{"num_attention_heads": 2, "hidden_act": "reglu", "parallel_block": false, "extras": ["some layers without attention", "local attention windows", "paired heads", "gated attention", "capped logits"], "init": "normal", "init_std_qkv": 0.0686, "init_std_o": 0.0111, "learning_rate": 0.00797, "warmup_steps": 0, "schedule": "wsd"}
Each number is 128 + 24 x the weight over the matrix's rms, rounded and kept within 0 to 255. Layers, rows and columns count from 0.

# layer 16 MLP down (transposed), 256x64, rms 0.2, rows 124-140, columns 0-63
[[121 142 157  95  85 101 130 132  95  92 166 125 124 122 102 121 118  96 178 104 131 116  92 129 164  91 135 176 119 102 141  95 125 137 121 136 100  94 148 100 157 100  98 145 114 140 139 171 149 122 146 182 123 183 144 129  91  81 119 103 111 106 141 154]
 [135  88 104 146 153 158 140 127 140 143 124 138 148  68 147 176  99 156  93 183 122  94 138 120 139 112 167 124 122 122 163 143 112 123  99 130 110 139 149 135 101 154 145 113 108 122  93 103 144 157 154 130 154 122  88 155 129 144 108 108 132 126 164  89]
 [ 91 134 128 111 129 173 161 122 134 127 130 135 136 128 102 141 118 114 147 125 113 152 130  95 130 122 145 155 116  99 136  99 100 129 118 117  86 131 159 100 117 131 144 152 121 150 158 109  68 128 134 103 109 139 145  86  71 112 118  98  64 107 129  88]
 [141 152  77 121 121 114 192 140 143 178 161  78  85 129 135 110 140 166 117 158 135 153 115 164 164 164 162 175 105 138 112 114 133  53  75 142 124 112 116 119 139 125 116 128 178 119 135 163  82 162 141 127 106 113 130 117 119 115 134 151 104 157 144 102]
 [170  99 128 128 116 106 114 120 152 116 110 172 170 128 115 174 127 131 121 116 140 133 103 131 120 111 118 144 133 124 106 168 145 104 133  90 136 160 152 111 111  90 148 142 132 118 139 156 127  90 156 136  95 169 144  80 136 146  81 128 139 123 118 100]
 [120 160 144 153 103 177 138 124 138 174 116 134  83  95 149 133 126 109 143 142 126 107 170 123 101 147 137 112 120  93 120 191 111 115  93 141 105 125  98  97 130 103 150  97 162 144 140 137 133 148 154 105 141 172  85 128  97 163 106 110 119 149 145 111]
 [134 150  81 101 130  53 115 107 153 101 184 100 143 184 184 119 134 112 142  89 186 150 124 154 129 125 131 141 106  78 131 122 160 170 139 128 147 123 114 173 109 117 139  97 158 141 157 118 131 158 166 152 102 155 113 170 150 113 124 135 102 106 139 101]
 [ 98 131 147 122  93 204 102 148 155 139  93 134 142 153 129 153 106 121  99 164 119 128 123 141 176 125 141 111 146 124 106 160  94 123 129 147 121  77 136 106 128 160 156 139 121 117 103 168  82 126 143 127 144 161 133 106 117 147 112 112 106 127 138 124]
 [ 77 107 122 123 138 110 134 149 113 170 115 103 159 136 132 112  94 140 183 143  84 177  86 102 116 141 149 135 157 137 157 147 137 141 126 134 150 105 162 117  97 108 150 128 150 120 150 154 168 153 116 131 110 162  92 148 122 165 125 125 155 127 155  88]
 [ 58 109 117 126 156 108 172 121 136  53 159 112 128 126 136 121 134 141 115 141 108 149 114 101 157 132 122 137 162 139 110 136 134 110 131 130 145 103 143 117 132 136 127 121 110  89 128 168 117 128 132  78 118 170 146 136 167 110 151 145 114 128 124 131]
 [128 119  98 156 107 178 109 146 121 139 131 110 163 137 139 161 123 135 131  99 123 136 138 121 144 117 110 112 109 126 107  97 172 108 127  87 127  90 133 115 168 130 127 122 112  86  92 115 149 136 106 107 161 109 185  83 107 143 141 109 122 136 108 118]
 [ 96 126 124 153  81  91 120 125 103 149 110 171  79 164 132 143 139 146 139  95 164 123 105 179  94 121 131 110 126 149 121 149  78 165  76 131 128 127 141 116 109 152 111 130 170 122 156 112 123 136 118 130 113 117 137 118 165 124 122 130 140 114 128  65]
 [155 181 109 125 122 118 204 156 128 140 100 134  86 144 136 130 153 136 104 130 135 127  97 125 130 136 144 127 130 119 136 100 126  92 143 102 169 142 157 166  93 103 127  87 133 125  94 142 132 124 137 103 125 128 124  79 122 121 114 168 146 107  58 112]
 [143 117 148 128  74 173 121 159 122 136 101 147  93 186 164 134  89 131 147 138 115 131 119 149 137 128 152 102 159 137 126 188 140 128 156 185 131  87 146 145 161 177 132 129 161 128 118 133 150 130 144 105 114 152 130 140 133 149 109 119 130 124  88 126]
 [103  99 137 140 115 122 161 157  85 119  82 131 110 120 120 110 184 139 107 163 142 125 103 171 109  97 137 151 173 140 111 152 116 109 156 128 103 105 128 124 145  89 118 124 119  90  89 162 144 127 123 114 107 140 107 126 108  85 152 136 131 117  91 151]
 [133 103 101 175 130  92 141 112 126 141 131 138  93 153 121 143 175 150 131 115 132 101 108 143  91 145  98 151 135 103 127 135 151 113  99 125 123 128 130 112 124 104 109 118 133  70 126 157 148  87 107 127 168  86 140 122 188  95 120  96 113 107 131 156]
 [179  96 151 115 114  46 131 144 118 119 104 127 132 115  96 103 126 152 154 147 112 124 151  98 108 132 124 142 132  98 100 105 137 130 125 105 168 115 154 107 110 131 157 135 151 117 127 130 152 106 135 116 133 130 151 117 143 141 147 117 139 141 119 133]]
# layer 16 MLP gate, 256x64, rms 0.518, rows 125-140, columns 0-63
[[148  79  98 139 136 126 106 150 128 166 146  53 131  83 140 125 121 132 110 127 166 139  96 109 145 115 131 114 122 111 141 131 114 114 146 147 117 113  82  67 154 169 159 163 125 162 120 111 125 153 134 150  87 136 125 134 150 120 123 180 123 114 110 156]
 [118 115 156  90 146 136 118 144 147 140 116 118  93 129 130 128 146 156 131 108 155 145  97 148 101 119 112 107 114 176 156 138 141 205 100 148 161 129 117 141 158 115 174 153 183 149 141 100 107 137  99  71 149 119 116 110 140 158 145 109 110 102 150 138]
 [168 130 145 116 160 121 119 125 156  99 128 142 111 179 123  95 147 105  96 100 113 124 116 183  77  94 147 103 143 154 142 126 110 130  97 138  91 122 126 117 156 131 121 136 112 140 146 122 172 127 121 109 163 185  89 112 100 140 125  99 141  77 118 123]
 [123  71 177 109 127 112 123 123  90 113 106 157 165 149 142 155 103 140 130 104 155 129 101  95 108 112 102 122 150 114 132 150 125 145 130 153 167 172 114 104 145  98 121 132 132 172 122 134 137 144 126 153 127 169 164 108 130 134 115 141  99 145 105  88]
 [156 128 126 108  81 102 131 127 139 137 106 137 126  85 113 127 128  70 116 128 120 135 138 107 153 109 123 105  80 118 185 106 115 134 107 138 103  84 121 114 148 112 137  92 176 103 128 150 138 109 181 131 129 168 160 119 118 144 168 150 106  78 119 126]
 [110 165 152 132 116 128 153 156 133 137 142  87 131  92 114 149 201 117 118 130 142 162 136 113 178 128 129 101 125 116 127 166 144 119 117 161 106 109 145 123 138 169 105 111 108 119 117  90 157 141  78 140  44  95 135 125  99 112 138 153 130 136 103 142]
 [101 155 160 116 164 135 113 102 147 130 137  83 125 129 122 121 216 146 107 181 114 104 107  99 117  88 148 151 137 133 132 141 133 143 155 154 142 118 125 116 107 110 129 134 120 128 137  88 103 127  89  99 171 116 142 135 154 143 125 104 161 165 125 128]
 [139 167 134 108 118 148  83 100 119  98 166 119 158  95 138 163  94 177 123 120 165 137 120 160 106 127 116 116 123 146 130 144 120 141 109 109  95 126  98  78 171 116 121 105 159 130  94  93 123  87 130 116 146 116 123  89 165  86  88 130 105 117 114 105]
 [ 86 126 128 143 140 117 127  95 135 103 129 111 196  96 143 131 144 132  83 120 120 122 104 149 156  95 136 178  93 100 149 105 144 141 103 110 152 125 109  65 145 138 155 139  94  82 137 123 134 113 103 159 113 114 131 131 153 118 131 149 108  94 144 129]
 [116  95 140 131 112 176 134 150 127 105 141  93 107 143  72 159 117 114 139 136 150 119 115 124 125 151 145 133 127 154 134 164 120  84 127 134  88 123 144 149  94 120 103 109 132 113 103  89 148 115 127 127 120 138 115 143 121 109 156 125 160 164 174 121]
 [128 130 119  97 123 171 113 108 143 159 121 114 104  82 130 143 120 150 164 110  94 177 125 124 146 135 142 185 154 171 130 133 177 101 152 130 156 116 153 107 103 147 114  94 127 116 101 115 143  78  94 113 156 122 108  94 142 153 117 140  96 139 117 141]
 [148 123 143 133 129 122 138 179 165 110 130 138 102 120 116 115 127 135  91 169 166 151 106 134 140 110 149 137 154  82 134 156 109 131 139 140 105 147 178 167 109 142 160 120 127  74 129 105 144 134  91 110 124 120 153  85 106 130 137 141  82  99 150 108]
 [104 136 125 104 110 149 161 131 164 140 117 130 122 116 102 135 120 139 192 116 120 117 138 133 139 145 123 125 130 120 154 162 153 108 153 197 115 101 119 143 121 149 108  55 136 155 146  94 139 132 148 132 121 122 124 107 143 177 166 119  89 120 158 146]
 [139 123 123 146 123 135 132 104 144 132 146 132  83 133  72 147 128  88 129 151 116 118 118  90 165 129 161 140  87 110 166 104 145 127 152 123 103 122 111 130 152 113 106 120 128 174 105 130 150  90 151 144 140 150  98 120  60 109 121 134 119 126  72 114]
 [162 135 140 149 118 109 130 112 125 148 109 146  90 115 179 123 114 149 162 151 117 106 125 117 148 156  80 146 130 149 132  90 172 121 133 116 160 150 130 145  84 125 147 115 149  82 121 122 135 122 135 130 165 133 138 112  62 151 120 130  89 104 140 100]
 [122 121 116 138 126 145 143 153 121 161 102 126 130 115 128 149 156 154  82 129 163 139 114 148  91 117 135 115  90 158 113 149 125 123  98 154 129 107 119 130 150 113 120 106  97 133 105 106 107 133 115 181  99 156 128 178 134 131 192 120  89 130 140 125]]
# layer 16 MLP up, 256x64, rms 0.549, rows 125-140, columns 0-63
[[141 141 132 170 131 100 128 115  78 117 117 145 105 147 118 134 147 117 134  98 113 162  75 140 102 159 119 146  84 157 111  90 139 131 141 103 130 157 151  68 132 133 106 156 148 150 119 170 152 134  64 102 124 159 162 115 108 118 118 130 172 107 130 127]
 [162 117 110 157 110 143 102 128 111 125 154 132  82 132 129 142 129 137 120 117 106  97 111 130 139 152 141 122 128 160  66 103 141 132 148 100  98 111 139 141 145 124 122 114 125  88 130  90  89 122 143 121 100 152 127 163 123 103 125 121 113 135  62 153]
 [108 120 131 124 148 130  97 113 115  95 122 166  86 127  90 110 162 160 167 141 125 153  82 125 134  77 124 135 137 169  98 141 119 175 145 112  85 158 130 105 105  66 104 130 154 105 102 148 130 188 139 196 110 106 129 132 154  85 123 138 120 134  67 155]
 [114 163 135 160 148 125 121 173 127 153 107 134  93 112  89 133 143 108 155  93  88 122 151 127 136 101 154 101 136  99 139 183 127 111 116 126 139 102 140 183 154 142  94 111 137 137 130  99 118 186  91 123 109  90 116 125 136 131 132 123 146 141 159 130]
 [154  88  96 125 157  91 154 100  75 121 120 112 174 165 139 129 103 125 157 102 101 107 118 135 134 114 116 183 154 135 123 138 133 129 184 146 174 138 123 145 151 158  77 108 117 158 123 121 149 146  95 161 135 105 138 142 106 140  92 110 141 138  87 120]
 [ 80 153 167 158 156 114 130 174 138 127 188 124  93  80 125 127 139 111 107 122 152 180 138 140 138 164 126 110 184 169 123  77 130 123 124 138  97 177 126 160 121  91 139 129 131 150 113  87 162 132  99 150 150 135 100 127 145 109 161 175 150 118 119 129]
 [125 106 158 159 126 154 120 170 102  86 141 142 137 112 110 117 187 151 105 174 152 136 110 110 142 113 136 145 144 160 146  90 121 139 143  88  99 125 153 160 121 153 162 124 121 105 125 110 130 133 133 121 115 176 130 116 128 103 119 151 126 107  75 127]
 [139  79 129 137 140 138 150 116 186 109 127 109 121 128 166 120 113 115 198 128  86 144 131 123 111 134 116 155 146  93 134 148 156 125 102  94 134  98 110 135 146 146 124 164 143 101 108 149 136 112 119 149 114 171 121 158 178  95 153 171 157 165 123  92]
 [ 78 105 126 179 125 157 108 145 112 154 141 100 150 154 104 123 128 108  93 166 145  90 160 128 135 119 109 142 110 141 132  69 146 149 100 144 108 128 144 106 151 127 155 153 116 103 126 112 137 142 137 159 109 109 131 142 117 130 139 140  95 155 111 135]
 [117 145 138 105  91  98 134 128 124 124 147 155  97  96 124 104 140 138 188  96 163 138 110 111 142 122  87 105 115 108  76 140 132 110 142 153 147 124  98 155 111 113 130 134 128 122  88 126 152 141 116  67 131 138 161 110 114 109 161 159 158 147 158 107]
 [149 137 150 108 121  79 100 124  70 128 120  89 100 118 129 107  69 116 110 117 139  96  92 179 126 137 111 181 132 111 121 124 129 146 114 106 139 151 126  73 123 103 118 147 106 186 135 101 159  94 127 103 119 103 126 147 100 127 110 137 110 152 140 148]
 [100 131 151 108 135 161 104 122 142 110 102 146 131 125 156 107 146 134 175 182 126 124  77 110 116 120 129 158 134 136 125 167  73 118 126 149 118 140  43 112  95 130 102 152 134 117 109 164 113 151 123 147 104 102 119 186 111 145 138 124 131 117 124 141]
 [147 143 119 139 114 138 156 109 102 111 144  90 127  90 109 122 108 149 152 114 115 116 104 154 139 155 132 141 137  99 177 115 161 122 149 116 146 128 147  80  89 125 115 114 119 168 152 133 143 155 111 132 121 132 227 135 177 127 106 124  82 111 157 120]
 [ 67 138 125 105 130 127 115  76 123 138 153 137 119 145  94 127 135 128 118 153 151 138 139 149 106 145 135 184 129 131 169 165 143  95  90 165 119 109 109 143  94 114 108 143 155 115 128 167 132 126  93 143 171 145 134 156 111 106 101 137 162  97 161 141]
 [ 95 136 126 109 140 124 129 100 142 138  98 111 111 167 114 105 106 142  83  92 129 116 113 160 131 136 128 148 123 123 130 129 109  87 131 120 139  99 153 122  93 129 137  98 116 136 108 111 168  93 169 149 141 160 149  90 120 112  79 156 144 113 145 116]
 [145 137 143 139 141 113 131  84 161 130 119 158 155 125  81  78 119 111 115 159 105 115 134 158  96 132 124 106 108 145 148 137  80 156 128 107 128 101 111 135 129 154 152 124 179 130 103  92  98 138 165 123 131 103 147 160 124 164 148 113 121 133 122 136]]